{"num_hidden_layers": 9, "hidden_size": 128, "num_attention_heads": 2, "num_key_value_heads": 2, "head_dim": 64, "intermediate_size": 512, "vocab_size": 8192, "hidden_act": "tanh_gelu", "norm": "rmsnorm", "norm_place": "pre", "norm_eps": 1e-05, "positions": "rope", "rope_theta": 10000.0, "rope_fraction": 1.0, "qk_norm": false, "attn_scale": 0.125, "bias": "none", "tie_word_embeddings": false, "parallel_block": false, "init": "normal", "init_std_qkv": 0.045, "init_std_o": 0.0558, "init_std_up": 0.0643, "init_std_down": 0.0643, "optimizer": "soap_variant", "learning_rate": 0.00828, "weight_decay": 0.0, "lr_head": 0.00894, "max_grad_norm": 1.0, "warmup_steps": 200, "schedule": "wsd", "decay_fraction": 1.0, "decay_shape": "sqrt", "final_lr_fraction": 0.0, "batch_tokens": 32768, "max_seq_len": 128, "doc_mask": true, "train_tokens": 91510000, "max_steps": 2793, "dataset": "wikipedia_en"}
Each number is 50 + 12 x the weight over its row's rms, rounded and kept within 0 to 99. Layers, rows and columns count from 0. The size before them is the row's rms in percent of the matrix's.

# layer 2 MLP up, 512x128, rms 0.0643, rows 473-500, columns 0-127
105:68 38 53 39 67 39 70 43 41 44 43 61 58 35 53 17 46 81 66 66 36 61 49 42 53 35 45 45 35 40 57 47 64 48 58 56 43 51 35 52 55 55 64 42 42 46 42 33 61 27 49 25 57 55 32 40 56 51 74 33 43 62 66 47 56 59 36 55 75 72 43 53 53 66 33 60 57 41 47 58 39 46 44 57 43 58 66 40 63 62 50 44 52 78 46 50 61 42 46 37 40 41 59 47 59 30 49 36 64 56 58 44 52 46 71 69 41 48 58 41 37 36 60 44 44 59 22 49
111:43 57 46 72 44 38 41 37 52 31 45 45 49 49 57 53 38 60 22 34 48 46 72 53 41 50 55 24 43 57 65 53 56 62 55 63 32 61 43 43 35 61 46 34 60 58 51 49 51 46 52 46 50 65 57 34 62 50 47 59 55 49 40 53 53 55 41 38 72 55 61 50 64 24 53 46 55 40 44 37 61 38 32 65 53 68 35 38 72 54 65 27 70 46 47 56 36 57 55 26 55 63 37 56 49 37 35 62 35 51 66 61 42 55 34 86 49 32 63 30 43 47 41 43 60 75 67 43
109:58 34 55 46 37 55 51 60 34 59 32 41 64 45 52 40 53 54 46 37 53 63 53 44 57 53 35 59 45 59 41 36 21 55 62 39 56 29 31 38 41 46 42 56 58 46 47 77 63 39 45 72 55 70 42 58 56 52 37 64 44 53 44 49 54 48 49 53 48 64 58 60 70 47 34 49 66 43 37 53 57 58 46 62 35 57 61 50 60 50 49 31 65 40 54 60 66 46 53 41 56 66 27 57 38 28 15 22 45 32 39 60 69 61 45 40 24 24 65 47 51 55 44 54 48 69 69 48
104:56 31 45 44 40 45 39 55 32 49 63 49 55 45 46 50 41 52 42 52 47 63 41 36 42 28 66 60 50 36 43 55 68 48 57 42 61 50 75 44 56 44 46 57 58 45 67 51 31 40 44 77 79 49 59 73 38 57 50 53 58 45 32 49 31 51 49 52 58 35 31 37 53 55 71 49 74 63 62 59 12 54 55 39 63 45 49 46 62 39 51 65 45 44 62 52 71 53 47 66 54 42 62 70 42 52 69 62 73 40 49 45 34 56 50 68 57 65 59 49 53 60 64 33 62 34 64 71
110:41 44 22 45 65 76 49 54 38 70 65 43 33 59 62 33 48 54 19 21 54 50 58 62 43 36 51 44 32 51 42 44 24 39 61 49 64 64 41 72 60 64 42 54 52 43 48 63 59 44 48 64 41 58 83 51 50 26 52 56 48 38 22 51 43 56 57 53 64 39 48 46 41 68 61 64 61 43 55 59 47 62 59 43 29 44 56 57 49 49 46 56 36 60 51 32 79 44 58 47 65 52 59 44 68 39 50 54 44 48 53 61 70 55 44 32 35 56 52 41 60 52 56 42 64 47 61 36
094:29 43 71 51 52 45 43 47 57 40 66 52 44 55 48 49 28 58 52 54 63 26 37 42 60 61 60 65 50 77 52 26 64 56 46 31 66 46 50 52 44 68 44 63 51 47 39 54 54 71 56 49 67 54 35 57 44 56 44 66 58 65 51 71 25 57 39 50 59 48 43 58 61 53 45 58 62 44 20 35 23 36 62 53 48 43 46 55 41 55 43 35 54 36 67 56 58 72 23 58 53 66 54 35 40 45 51 21 61 52 59 52 55 65 63 40 61 54 53 29 59 47 68 46 39 63 59 33
107:65 35 47 64 55 50 66 33 48 38 52 55 29 48 57 52 50 48 54 51 44 55 52 50 54 41 50 04 44 47 37 56 50 52 72 29 46 58 56 32 43 46 54 36 50 67 54 51 42 43 51 70 41 40 48 40 33 62 34 60 59 43 50 51 64 31 42 48 66 36 43 62 33 57 53 60 57 29 76 46 60 50 36 46 36 50 41 62 24 57 48 54 64 70 76 66 73 58 47 50 78 52 67 38 41 47 49 35 67 38 33 56 57 35 39 42 47 57 29 42 60 34 55 43 45 47 41 52
100:29 61 52 29 44 57 54 37 45 65 36 62 54 39 29 48 32 27 53 44 70 68 43 35 50 45 55 81 54 56 58 49 62 54 55 51 48 50 43 43 64 61 50 61 51 40 55 54 49 45 34 40 39 33 59 49 33 60 24 54 46 35 44 47 69 39 41 66 52 48 76 45 41 62 41 35 57 66 50 67 40 41 31 60 57 36 52 70 66 52 60 45 53 53 64 39 53 52 65 74 66 57 32 73 41 45 57 25 55 52 46 18 47 31 58 43 61 44 32 57 49 44 35 45 41 58 53 53
094:34 60 22 36 65 54 40 59 35 51 34 50 44 59 55 59 22 46 32 60 41 51 43 42 29 53 46 39 42 49 56 39 63 41 59 60 60 58 57 56 54 34 56 57 71 69 36 51 40 62 51 64 50 68 26 60 64 54 46 37 49 52 39 40 52 50 51 76 78 67 31 37 49 47 36 55 47 60 53 42 52 32 63 41 46 57 41 33 66 41 62 26 35 53 50 66 41 45 75 47 41 57 43 56 39 29 37 44 62 64 33 48 57 51 49 38 56 35 43 60 45 75 37 37 39 50 41 61
107:57 25 63 61 39 48 39 47 36 32 32 51 47 36 58 32 63 38 59 33 41 48 45 32 29 15 61 59 51 49 43 44 63 38 58 68 53 40 59 63 54 40 52 34 50 42 60 68 57 61 57 45 47 25 42 64 54 60 33 60 65 44 39 34 29 21 60 50 63 52 54 48 71 35 25 53 77 58 62 60 53 46 37 43 52 40 55 35 46 61 55 51 47 42 62 58 45 41 39 46 25 60 63 45 48 58 43 49 47 56 58 53 41 37 60 54 69 35 47 67 61 52 58 67 44 44 29 46
102:25 50 43 42 49 32 52 52 63 48 44 50 55 40 53 52 39 56 58 50 62 40 62 37 64 65 35 66 67 48 37 52 47 75 46 51 45 66 46 61 59 50 59 29 55 46 49 46 38 38 43 56 46 53 58 52 63 63 56 18 68 57 43 54 44 42 51 64 50 48 40 32 55 46 33 24 58 41 59 48 66 51 59 43 28 86 45 34 39 61 63 42 59 49 50 37 60 34 64 56 35 69 42 52 37 61 45 55 75 76 58 73 64 72 50 55 58 29 56 42 42 46 52 63 56 45 71 41
099:66 59 45 62 80 63 50 55 47 36 45 50 64 36 57 37 50 47 52 37 45 46 48 49 60 50 51 47 51 53 34 56 63 43 52 52 72 67 32 38 44 35 62 56 54 57 43 50 61 47 59 41 52 64 33 61 51 29 49 46 45 61 40 26 66 77 34 33 44 56 77 61 57 45 30 43 50 50 41 63 40 23 43 47 51 42 70 19 54 47 62 52 54 57 46 43 53 51 38 61 67 30 56 60 62 42 70 26 34 43 65 70 50 55 50 50 47 60 34 68 67 42 55 23 57 58 47 61
096:54 24 26 66 60 56 65 55 30 63 52 59 44 57 56 50 54 64 55 55 50 49 40 56 30 47 34 37 50 56 56 66 53 27 38 51 51 48 55 44 30 54 48 48 64 47 40 52 54 55 55 63 56 48 56 33 78 38 34 45 64 45 40 44 33 54 15 59 48 59 44 42 52 65 53 41 52 55 67 29 49 62 70 63 42 47 39 52 80 40 37 46 44 68 42 38 74 69 42 49 55 72 29 63 60 49 71 34 50 59 47 34 51 47 52 50 62 80 51 46 48 56 45 46 70 52 65 46
121:36 46 55 66 29 57 58 28 68 48 36 50 78 50 54 79 36 45 49 29 55 46 67 45 54 33 56 53 45 57 31 46 55 51 75 63 35 38 63 44 62 61 39 35 58 65 46 77 45 69 47 46 64 51 38 88 60 55 63 43 65 67 53 43 58 56 53 48 70 51 62 62 47 40 41 52 40 41 62 58 44 42 42 58 48 58 38 55 47 32 55 52 57 25 32 53 60 55 42 24 57 52 64 57 41 52 55 58 45 30 48 51 50 65 40 29 52 49 55 53 56 50 44 71 62 65 56 46
108:48 37 48 62 32 73 57 74 70 26 36 54 34 41 53 49 53 53 55 84 51 51 71 62 43 31 40 58 53 52 72 33 63 64 54 28 53 53 61 51 64 79 49 51 56 75 52 71 68 40 64 61 55 51 51 47 45 39 54 75 52 70 44 53 54 41 41 58 52 59 52 58 41 53 39 39 44 47 59 49 67 48 40 47 51 43 41 35 56 41 35 51 53 63 48 43 48 79 40 32 50 35 34 36 37 71 51 45 61 63 49 35 61 47 33 54 52 41 49 40 48 55 37 32 38 42 64 48
101:54 66 63 39 70 65 60 53 56 38 49 51 71 46 50 33 60 55 56 41 58 56 60 48 54 46 64 32 54 39 63 49 27 65 43 50 60 47 43 33 67 42 55 35 53 43 52 61 40 33 60 59 54 47 52 60 67 48 54 56 61 46 47 54 75 71 49 51 27 48 33 57 58 23 41 49 39 71 58 51 35 40 56 56 81 33 46 53 46 34 40 67 58 73 39 61 57 49 86 51 70 52 46 63 50 42 49 66 43 33 56 59 46 61 52 32 28 43 48 53 45 46 33 34 55 74 38 51
101:41 59 38 44 66 59 55 37 38 66 24 28 32 85 61 58 50 43 41 42 46 59 50 51 42 48 36 48 51 66 53 36 48 55 49 60 50 35 53 37 64 54 64 43 43 47 53 56 45 41 43 52 59 60 70 56 49 58 50 69 72 41 71 54 46 54 54 28 64 50 55 62 38 36 58 39 63 33 60 46 31 58 34 56 54 56 62 47 31 52 37 34 52 70 64 55 44 54 61 48 37 49 34 37 51 24 17 36 42 63 58 59 45 51 33 43 50 70 50 66 57 40 49 49 37 50 25 70
088:34 61 37 48 41 58 54 68 39 50 61 33 36 54 41 46 57 55 60 63 51 57 40 54 45 57 45 35 50 40 76 45 41 64 42 47 51 40 38 32 57 56 52 35 50 77 61 70 44 47 53 49 62 60 48 21 67 56 60 62 38 79 60 47 55 55 85 45 29 54 49 40 53 63 52 45 39 64 73 43 63 47 22 62 46 54 58 45 33 35 68 58 56 49 64 32 67 69 63 35 40 50 54 55 35 65 34 44 39 53 34 68 52 45 43 50 49 48 61 57 44 65 30 43 55 62 61 44
105:61 64 45 37 40 39 38 68 49 33 66 56 47 62 47 70 34 38 61 56 76 36 59 62 42 31 39 58 49 58 47 56 51 44 47 49 42 59 41 49 37 31 39 44 69 52 69 51 51 48 47 39 58 41 59 65 80 57 39 47 53 69 65 75 41 43 39 45 46 48 36 38 51 29 49 47 66 58 52 51 36 34 49 53 69 64 69 55 45 34 39 59 60 50 58 31 46 40 44 53 37 60 46 54 20 45 55 58 47 45 40 44 36 38 37 29 52 72 75 24 45 52 65 56 31 47 61 36
105:39 24 57 72 60 70 47 52 40 23 67 37 77 54 51 52 60 35 65 42 60 41 70 47 59 56 54 47 41 52 56 48 73 37 32 38 37 48 53 46 44 54 56 35 59 22 44 48 55 54 58 45 36 64 30 36 53 35 58 52 61 43 32 41 63 61 42 49 69 39 61 48 40 59 50 28 36 69 48 50 33 60 44 53 60 60 55 51 47 51 68 23 55 60 69 54 39 69 51 57 52 65 44 48 22 46 41 69 41 58 71 62 49 49 44 65 55 48 53 42 71 66 58 47 52 37 56 39
094:44 58 58 45 56 45 38 64 33 68 38 70 49 33 30 50 58 30 46 35 29 52 43 35 36 51 31 59 45 39 60 37 36 58 65 34 52 29 66 68 55 57 36 37 49 71 71 41 74 24 67 53 47 53 57 64 55 61 64 58 41 42 38 37 62 46 29 57 65 27 43 75 50 43 49 45 47 56 37 37 42 67 48 49 41 73 36 57 43 51 64 33 48 76 49 58 61 36 60 56 60 59 58 52 50 41 65 55 50 60 56 63 53 53 54 62 58 39 52 52 60 50 61 72 49 44 38 48
094:63 74 60 65 36 40 36 52 45 47 61 55 46 55 62 42 46 58 53 48 46 25 27 64 67 50 55 65 62 39 39 69 59 30 31 31 62 40 46 66 40 45 82 57 15 71 59 67 46 60 36 42 40 38 78 54 43 40 45 65 76 66 51 38 46 54 59 54 39 35 43 61 63 71 56 51 39 50 49 25 57 48 51 48 63 43 51 53 49 41 64 45 46 51 40 49 59 54 41 45 44 52 54 54 64 60 60 66 55 37 33 61 35 40 67 57 51 50 43 41 72 53 56 54 53 45 48 43
097:54 46 41 53 51 75 46 70 33 47 52 45 51 60 62 51 35 40 51 62 50 35 27 41 62 56 36 70 71 53 53 23 35 44 52 51 59 57 34 53 43 44 61 39 59 77 59 57 55 61 61 45 48 69 34 61 43 56 32 45 54 24 30 60 79 63 62 63 38 45 47 36 69 45 62 47 52 33 59 50 51 46 32 52 55 44 52 46 35 64 58 32 52 54 53 80 39 62 52 58 45 61 34 53 44 53 39 48 46 59 44 63 37 55 44 32 17 58 38 68 52 49 49 28 54 42 55 55
100:37 57 68 34 53 35 42 56 31 55 39 37 46 37 65 52 45 50 70 61 45 48 38 53 67 42 46 77 52 36 60 52 59 32 43 69 53 63 51 46 40 38 51 57 56 47 48 70 64 48 64 45 52 30 55 52 82 41 65 28 50 50 42 57 75 58 55 56 56 55 57 47 73 57 56 59 69 43 65 56 47 38 62 56 36 47 35 70 47 44 64 35 59 42 55 58 46 32 36 57 43 76 40 63 52 44 35 51 61 52 51 52 51 28 49 45 50 57 62 68 36 51 38 73 56 62 30 18
108:54 43 43 65 51 63 47 62 61 50 50 48 49 41 42 61 33 55 34 64 55 55 54 59 46 39 59 79 56 46 53 62 50 41 46 46 63 30 39 62 45 21 57 21 57 74 31 34 62 47 63 57 63 52 54 51 47 66 49 69 47 58 47 37 61 46 49 62 38 36 57 54 49 34 43 60 50 28 41 51 59 44 48 56 36 47 79 35 66 44 80 39 53 30 33 55 70 52 33 48 27 37 59 38 69 51 51 69 52 38 28 29 53 48 50 50 58 42 62 60 56 33 40 40 49 42 56 35
101:65 65 50 66 75 47 53 57 64 52 29 57 56 52 53 30 57 44 36 59 48 30 38 49 55 34 35 70 49 49 43 50 56 62 26 77 67 46 58 46 45 72 43 49 54 75 42 34 51 47 73 49 61 62 51 69 36 45 57 49 75 44 40 47 49 62 57 66 38 49 46 55 54 38 40 51 61 26 67 59 55 46 54 21 72 49 61 49 43 31 63 53 43 55 78 48 52 34 29 67 58 58 55 59 51 40 53 59 44 54 49 46 37 35 45 52 56 60 71 41 59 65 63 42 50 36 60 43
093:40 59 54 65 39 76 35 66 46 71 36 49 43 19 35 54 32 57 64 37 59 62 47 41 52 35 41 35 52 57 62 44 41 41 40 47 58 55 49 35 46 59 45 50 51 72 43 30 49 36 54 44 63 65 38 51 51 63 30 33 45 54 50 47 31 58 61 48 64 54 47 45 58 48 55 31 47 63 48 50 54 60 73 30 46 58 57 29 59 57 45 31 26 44 50 41 41 50 44 23 34 57 40 52 37 41 40 46 60 55 75 19 38 51 55 70 52 55 70 46 44 58 38 65 33 34 56 44
107:64 62 60 68 58 42 38 23 41 47 57 51 33 34 60 51 39 50 36 41 56 44 43 45 47 81 47 51 47 32 46 69 44 76 37 33 43 39 53 58 64 57 54 59 52 28 65 54 58 49 42 35 61 55 38 41 48 39 59 57 26 56 50 41 53 22 34 35 63 44 42 26 57 48 50 30 68 42 62 66 31 45 46 40 56 25 37 56 38 36 29 53 62 46 67 32 56 49 40 52 59 44 51 48 57 54 42 68 61 42 27 67 51 54 46 70 63 66 49 68 46 44 58 50 51 53 59 53
# layer 2 MLP down (transposed), 512x128, rms 0.0644, rows 473-499, columns 0-127
108:56 53 32 45 65 57 47 58 61 48 65 24 65 65 39 56 59 44 38 54 57 55 58 40 42 70 44 63 79 46 45 63 35 61 54 65 55 73 56 47 32 47 62 60 68 71 57 73 58 38 22 62 48 45 62 52 44 64 44 51 52 60 53 56 66 46 63 56 64 50 51 61 40 53 59 57 69 62 55 30 40 47 71 53 70 50 43 53 44 61 47 35 70 63 55 72 67 41 62 37 72 54 42 45 36 68 55 40 32 52 36 64 72 49 49 44 32 55 50 47 57 54 37 54 38 27 55 48
121:54 44 39 39 49 52 31 41 52 44 44 39 26 73 53 46 29 68 43 53 68 35 60 44 43 33 54 31 58 67 51 45 65 55 29 38 58 52 57 53 36 57 61 38 41 48 53 64 33 45 44 38 37 41 77 47 55 52 49 62 72 36 50 64 59 52 47 41 31 24 55 30 65 39 42 71 49 48 62 24 61 49 39 44 46 48 44 55 50 47 61 38 67 37 42 63 58 55 57 53 59 38 35 28 56 55 44 69 51 40 60 47 47 55 38 84 48 67 61 68 39 67 67 44 36 41 47 56
106:54 31 34 74 38 53 73 55 61 68 41 42 64 36 52 53 51 33 42 38 52 52 52 51 40 43 57 67 42 48 45 58 61 70 62 22 55 43 55 40 38 59 65 35 72 52 53 55 43 56 45 36 49 45 49 50 69 31 51 43 43 58 58 55 39 71 58 54 65 55 74 37 20 25 31 76 44 30 74 38 49 59 42 43 58 41 59 41 33 51 29 53 64 56 62 56 58 34 50 37 48 63 58 50 51 47 58 63 28 49 47 54 66 57 57 45 54 47 46 48 63 31 67 43 33 44 42 41
108:33 50 48 46 52 36 45 58 55 45 41 43 38 69 37 59 65 57 36 50 59 49 56 45 45 31 44 41 63 55 53 56 39 58 46 52 57 53 52 44 45 52 71 36 39 55 22 50 69 39 49 45 30 62 53 61 31 33 55 68 58 61 67 72 59 47 61 69 37 48 56 56 27 45 41 53 51 65 44 54 35 36 49 38 56 26 58 57 46 43 36 34 41 50 26 33 54 54 72 32 60 48 55 55 31 65 53 63 31 42 57 57 28 55 35 38 58 66 58 60 16 41 55 38 36 73 50 38
103:42 65 58 68 36 44 66 31 51 46 43 45 60 39 58 36 48 46 61 64 26 48 49 45 21 37 54 69 43 70 65 46 57 53 45 42 48 44 54 52 67 40 35 41 42 51 25 62 54 57 40 63 67 41 31 37 42 52 55 70 34 71 63 55 45 59 55 51 41 35 35 55 70 56 48 38 65 51 53 52 62 45 73 57 39 46 34 65 41 41 18 40 42 51 45 30 40 44 44 46 43 52 77 20 51 46 34 53 60 41 57 66 37 63 39 44 65 55 66 54 58 63 42 40 60 45 45 44
106:58 51 55 70 35 55 67 57 41 65 38 64 49 37 61 70 61 71 47 38 61 70 53 55 44 45 65 28 42 67 53 65 55 45 45 60 41 56 61 41 63 77 50 47 27 46 68 73 34 55 67 51 59 45 50 33 53 40 39 65 46 40 36 49 14 59 63 58 35 42 38 51 57 61 60 51 48 38 48 49 57 52 47 37 51 46 52 37 71 73 35 59 58 23 56 43 42 42 47 50 51 51 28 68 70 51 46 35 34 35 71 54 56 45 57 58 36 48 33 49 48 54 55 48 50 52 58 30
105:51 33 54 66 58 62 57 40 38 44 49 57 44 50 71 38 44 75 34 67 56 38 52 71 76 44 52 35 45 28 55 28 34 51 67 58 46 44 45 46 48 45 50 55 41 60 53 69 53 50 55 68 58 66 63 46 54 39 50 53 48 44 67 77 65 32 36 42 70 61 26 63 52 38 44 54 71 48 66 56 28 46 38 40 55 52 62 38 48 44 73 55 62 38 60 62 49 52 49 42 37 55 64 32 49 58 56 34 31 66 32 66 48 46 53 48 36 58 46 42 63 43 38 52 60 45 38 81
104:51 60 42 58 57 41 45 59 67 74 44 59 57 61 44 55 55 44 48 50 53 42 65 39 35 71 43 36 71 69 38 57 60 65 49 44 42 52 34 45 57 81 57 52 60 29 40 43 44 40 53 44 52 20 61 39 65 56 46 61 60 27 53 42 59 66 61 65 55 62 52 52 35 37 50 72 53 48 40 53 30 35 61 49 54 36 19 53 48 56 63 29 66 56 57 48 72 44 44 55 56 51 32 76 36 55 35 50 63 41 51 60 75 41 44 47 46 55 33 58 68 44 50 28 52 43 42 37
101:41 64 50 40 51 61 36 42 25 25 59 57 64 68 60 43 58 44 63 52 73 39 45 66 70 66 44 48 68 46 57 41 50 62 50 60 22 47 41 48 50 49 44 52 42 51 55 44 58 59 52 47 44 59 63 59 40 41 39 49 47 65 46 45 29 49 42 38 55 59 71 58 68 67 60 55 67 48 58 44 17 47 58 51 66 46 70 38 46 42 54 50 34 61 51 48 26 60 44 58 65 34 63 65 48 55 54 32 34 64 39 56 58 30 51 56 51 56 60 61 41 72 10 52 49 36 64 44
104:42 24 36 36 51 44 60 45 51 60 35 59 59 51 47 33 52 64 43 53 40 76 28 58 56 32 51 63 47 62 31 58 55 58 35 47 42 65 46 52 46 52 46 62 74 44 53 35 43 65 56 53 46 56 65 51 39 79 51 57 62 37 38 66 52 57 43 45 72 29 46 57 47 37 36 27 29 53 19 47 40 64 43 29 73 61 55 71 40 60 45 37 50 77 27 43 50 50 52 50 64 54 66 53 34 49 46 55 34 49 49 56 42 62 36 60 41 48 41 34 60 27 49 50 51 49 44 45
101:46 35 27 52 60 32 37 48 35 52 31 56 52 51 56 55 45 48 43 45 47 34 43 67 56 56 59 48 43 55 51 41 58 64 52 54 42 50 58 59 57 42 59 20 39 43 54 62 43 50 36 86 54 50 56 40 57 42 58 34 63 52 57 39 77 35 60 53 44 40 49 35 44 74 63 55 55 51 55 48 47 58 56 55 41 60 43 36 50 44 85 67 51 51 64 46 52 60 66 60 46 43 72 26 23 35 59 51 32 57 54 51 59 34 60 41 36 65 49 35 64 68 73 47 65 57 76 65
098:55 46 66 40 53 45 43 52 55 52 52 62 50 45 56 56 59 52 48 54 48 44 64 55 24 32 35 53 29 39 56 48 47 66 42 43 60 25 48 53 65 35 54 62 68 80 47 48 32 37 54 35 28 52 46 55 37 41 23 67 59 46 47 55 61 54 33 66 35 48 54 49 49 47 63 37 65 61 56 68 54 45 30 49 50 46 41 87 67 32 34 64 52 55 64 61 37 37 40 47 24 59 66 35 85 42 51 56 60 39 45 65 51 52 49 43 56 47 56 57 52 60 51 51 72 55 54 63
091:41 52 50 53 29 69 50 55 50 54 50 38 20 72 42 30 34 42 63 65 51 52 42 45 53 43 38 28 44 64 52 30 76 59 66 46 44 42 71 57 35 64 42 63 61 42 29 45 61 54 62 56 55 47 63 36 33 68 35 49 54 59 74 57 59 57 47 36 43 52 27 54 41 27 48 48 65 40 44 61 55 52 19 44 40 46 69 62 49 59 56 68 69 39 39 54 56 61 40 57 52 54 49 50 43 45 42 39 60 62 57 41 76 56 51 60 60 45 46 57 31 53 65 63 43 33 65 54
105:55 47 43 55 42 83 58 37 37 38 47 35 58 43 48 61 42 53 50 50 51 62 52 58 56 60 65 57 49 44 68 76 47 69 34 33 15 47 37 62 55 45 47 49 49 52 43 66 18 52 51 55 51 47 38 45 59 35 46 61 47 49 46 62 47 51 30 51 52 68 37 47 24 44 49 40 48 50 62 57 44 44 39 55 49 50 61 40 43 39 39 70 37 19 51 23 66 51 38 51 42 58 38 45 39 83 59 45 40 52 48 48 62 29 40 65 52 43 41 35 59 64 35 55 44 47 75 64
109:67 35 44 36 43 43 64 55 55 60 37 63 28 49 48 38 51 45 49 51 31 54 68 72 58 51 38 66 56 64 59 46 49 67 41 63 57 50 47 46 45 49 63 48 17 47 41 64 38 58 63 35 46 54 46 35 37 55 55 70 58 54 50 54 75 61 44 53 29 47 55 47 32 52 63 46 32 30 37 50 62 70 26 43 62 53 50 48 46 45 17 61 53 64 46 56 23 30 62 31 61 36 47 42 47 50 52 58 35 53 71 54 65 56 36 63 60 52 41 64 73 41 59 60 56 46 38 36
104:45 58 42 63 62 46 49 36 32 64 48 70 66 72 62 37 56 39 56 58 53 55 50 42 44 47 51 42 35 71 59 52 58 40 62 51 50 27 64 40 56 69 58 59 71 67 57 50 45 55 36 37 45 55 58 49 54 73 51 50 72 48 40 55 42 38 40 63 47 62 31 53 31 57 53 45 21 58 50 46 49 65 42 44 45 45 24 36 36 66 30 75 61 68 30 52 58 72 55 41 50 32 33 63 69 48 70 41 48 61 58 62 45 49 47 39 19 37 53 56 52 68 42 51 63 47 51 57
107:64 37 36 47 44 43 30 59 30 34 47 58 37 54 56 67 66 57 49 49 58 33 46 62 58 44 53 41 49 55 44 23 27 55 49 63 51 73 49 59 21 69 70 66 65 46 46 43 21 42 60 37 64 57 61 54 53 34 45 58 79 65 54 47 49 55 41 44 49 64 42 54 38 56 57 55 62 48 42 76 44 37 22 53 47 70 44 51 47 42 34 44 66 51 33 40 41 38 57 44 56 55 45 48 60 52 74 36 52 60 64 66 32 68 56 48 41 51 70 65 46 58 50 61 40 56 55 35
081:48 30 03 56 56 60 43 47 54 44 58 62 54 43 49 42 51 33 63 60 31 54 46 31 45 66 63 66 52 44 55 57 38 50 49 67 54 47 56 41 41 44 40 57 47 51 52 56 49 34 44 50 43 57 48 22 45 34 58 67 50 56 44 38 62 52 58 54 46 54 60 63 41 27 60 37 59 49 06 41 40 37 44 58 57 57 58 63 49 52 67 38 39 56 43 75 64 57 43 28 61 52 47 54 29 54 52 35 56 58 75 64 34 77 62 58 64 43 40 41 65 46 53 37 55 49 42 42
092:77 41 48 39 34 47 37 45 45 44 26 46 39 65 61 59 58 49 43 41 44 54 54 65 68 51 46 36 49 42 62 31 39 31 64 61 52 45 57 48 65 65 24 57 55 34 68 57 29 44 53 60 53 51 39 26 52 39 51 50 29 56 59 67 52 44 64 58 33 40 36 35 44 41 41 45 57 58 61 48 45 46 55 55 82 56 42 57 49 43 50 65 60 27 32 52 27 54 65 53 58 47 55 55 31 58 50 60 70 46 53 63 71 57 34 35 76 26 50 66 37 34 44 56 51 54 59 60
104:67 64 58 36 46 60 47 38 41 65 54 46 42 42 42 55 60 46 40 56 32 60 29 50 30 51 40 58 59 55 42 35 68 33 49 60 31 43 58 55 47 51 39 48 34 66 64 47 42 42 46 47 45 75 66 46 32 30 31 56 42 32 61 56 46 58 61 43 53 33 66 45 60 38 53 36 61 55 36 64 40 54 54 47 48 43 62 41 28 39 64 45 75 50 40 44 62 57 34 56 53 65 41 29 57 63 27 43 65 60 58 63 59 55 63 81 47 77 32 36 45 63 74 42 42 38 46 57
095:67 37 53 33 49 39 38 47 54 48 56 38 59 47 41 61 47 43 46 52 43 49 49 39 67 48 36 49 38 57 41 58 46 72 54 39 30 32 43 57 44 68 61 32 51 51 59 71 57 47 43 43 56 59 51 60 69 42 60 41 53 44 42 56 55 52 57 31 46 67 51 51 39 72 37 60 36 49 46 36 39 63 63 58 64 47 70 50 41 45 49 42 44 50 57 49 76 35 52 52 86 18 73 37 32 52 47 56 34 34 55 55 53 39 44 75 30 41 67 18 37 40 61 52 33 50 64 43
082:65 38 41 52 60 41 35 52 69 46 48 62 45 47 40 56 53 38 63 90 35 29 32 47 50 50 48 38 61 48 34 59 49 63 53 52 59 53 50 44 59 55 64 37 57 45 38 47 58 68 35 66 53 57 56 47 45 37 55 64 33 55 43 35 70 64 39 82 59 49 61 44 18 52 57 49 47 53 39 61 39 36 51 78 65 71 32 56 62 46 62 37 47 36 40 49 60 47 55 68 67 54 59 75 42 33 56 45 45 44 49 37 70 59 65 45 61 43 37 51 70 38 50 59 48 45 40 38
100:32 61 24 51 41 42 50 46 42 56 65 46 54 52 39 33 41 38 44 51 46 44 49 63 75 35 38 60 60 40 45 39 43 61 67 44 51 40 54 35 50 71 69 52 53 55 73 56 47 68 60 48 59 59 60 58 44 54 79 62 65 42 55 62 55 71 49 72 34 59 41 27 73 53 63 58 52 71 49 36 40 61 50 47 45 54 60 33 43 50 34 48 39 35 49 63 45 77 48 50 42 60 50 53 33 62 58 46 29 23 53 53 50 43 43 55 36 43 31 42 54 66 77 48 36 61 66 53
092:63 53 53 41 54 61 33 45 60 51 60 61 70 55 36 56 59 46 28 41 56 47 62 27 38 40 59 55 54 53 66 53 42 55 33 60 38 52 40 42 32 68 51 48 46 41 64 25 42 80 41 59 39 39 52 49 58 37 54 47 44 47 40 43 66 61 67 64 44 39 50 66 26 39 50 54 64 59 66 46 47 65 66 48 44 49 56 55 74 49 59 37 62 38 44 47 51 58 54 41 42 39 56 73 47 66 56 39 65 48 64 30 46 51 10 53 42 45 49 35 49 51 17 46 83 55 51 50
111:47 77 50 55 64 43 80 43 54 65 74 60 37 54 29 65 40 49 49 59 43 60 29 52 42 40 61 50 63 38 54 59 55 55 53 29 40 56 42 57 46 55 59 50 56 57 68 45 44 42 78 47 59 64 37 53 41 69 23 60 44 26 53 43 54 58 77 44 58 58 38 22 53 56 54 57 51 61 48 55 61 78 43 44 56 44 67 46 48 70 57 70 41 40 51 39 28 50 54 66 18 33 54 42 48 62 46 48 48 46 42 52 56 31 45 54 45 48 52 46 57 50 55 68 40 29 62 56
112:65 33 44 63 45 77 53 62 36 59 33 32 45 51 71 35 44 62 62 49 33 82 64 53 35 53 60 39 58 60 43 55 47 63 61 51 47 46 51 28 45 52 54 58 61 46 40 49 51 60 61 55 53 51 46 52 92 51 52 43 45 55 45 41 38 43 69 55 53 54 58 33 45 51 60 52 44 43 67 53 51 69 73 53 81 52 53 48 67 53 56 36 54 50 48 51 65 65 77 83 60 51 40 40 50 53 56 44 59 52 49 46 63 55 55 62 35 51 43 72 29 78 63 47 51 51 61 42
089:55 43 66 26 52 27 55 64 52 34 48 56 49 52 51 26 48 42 45 75 36 39 49 62 67 61 42 46 53 52 47 30 36 63 59 57 36 46 73 43 32 54 45 62 44 45 62 62 45 70 39 55 25 52 49 61 44 50 42 70 84 42 50 52 59 59 47 48 45 52 59 43 50 49 51 22 30 38 69 47 56 34 41 45 47 56 54 43 55 45 49 64 66 62 49 36 46 40 69 47 76 30 54 56 43 67 39 44 34 69 33 56 55 63 53 49 24 68 39 66 49 48 47 33 47 60 48 61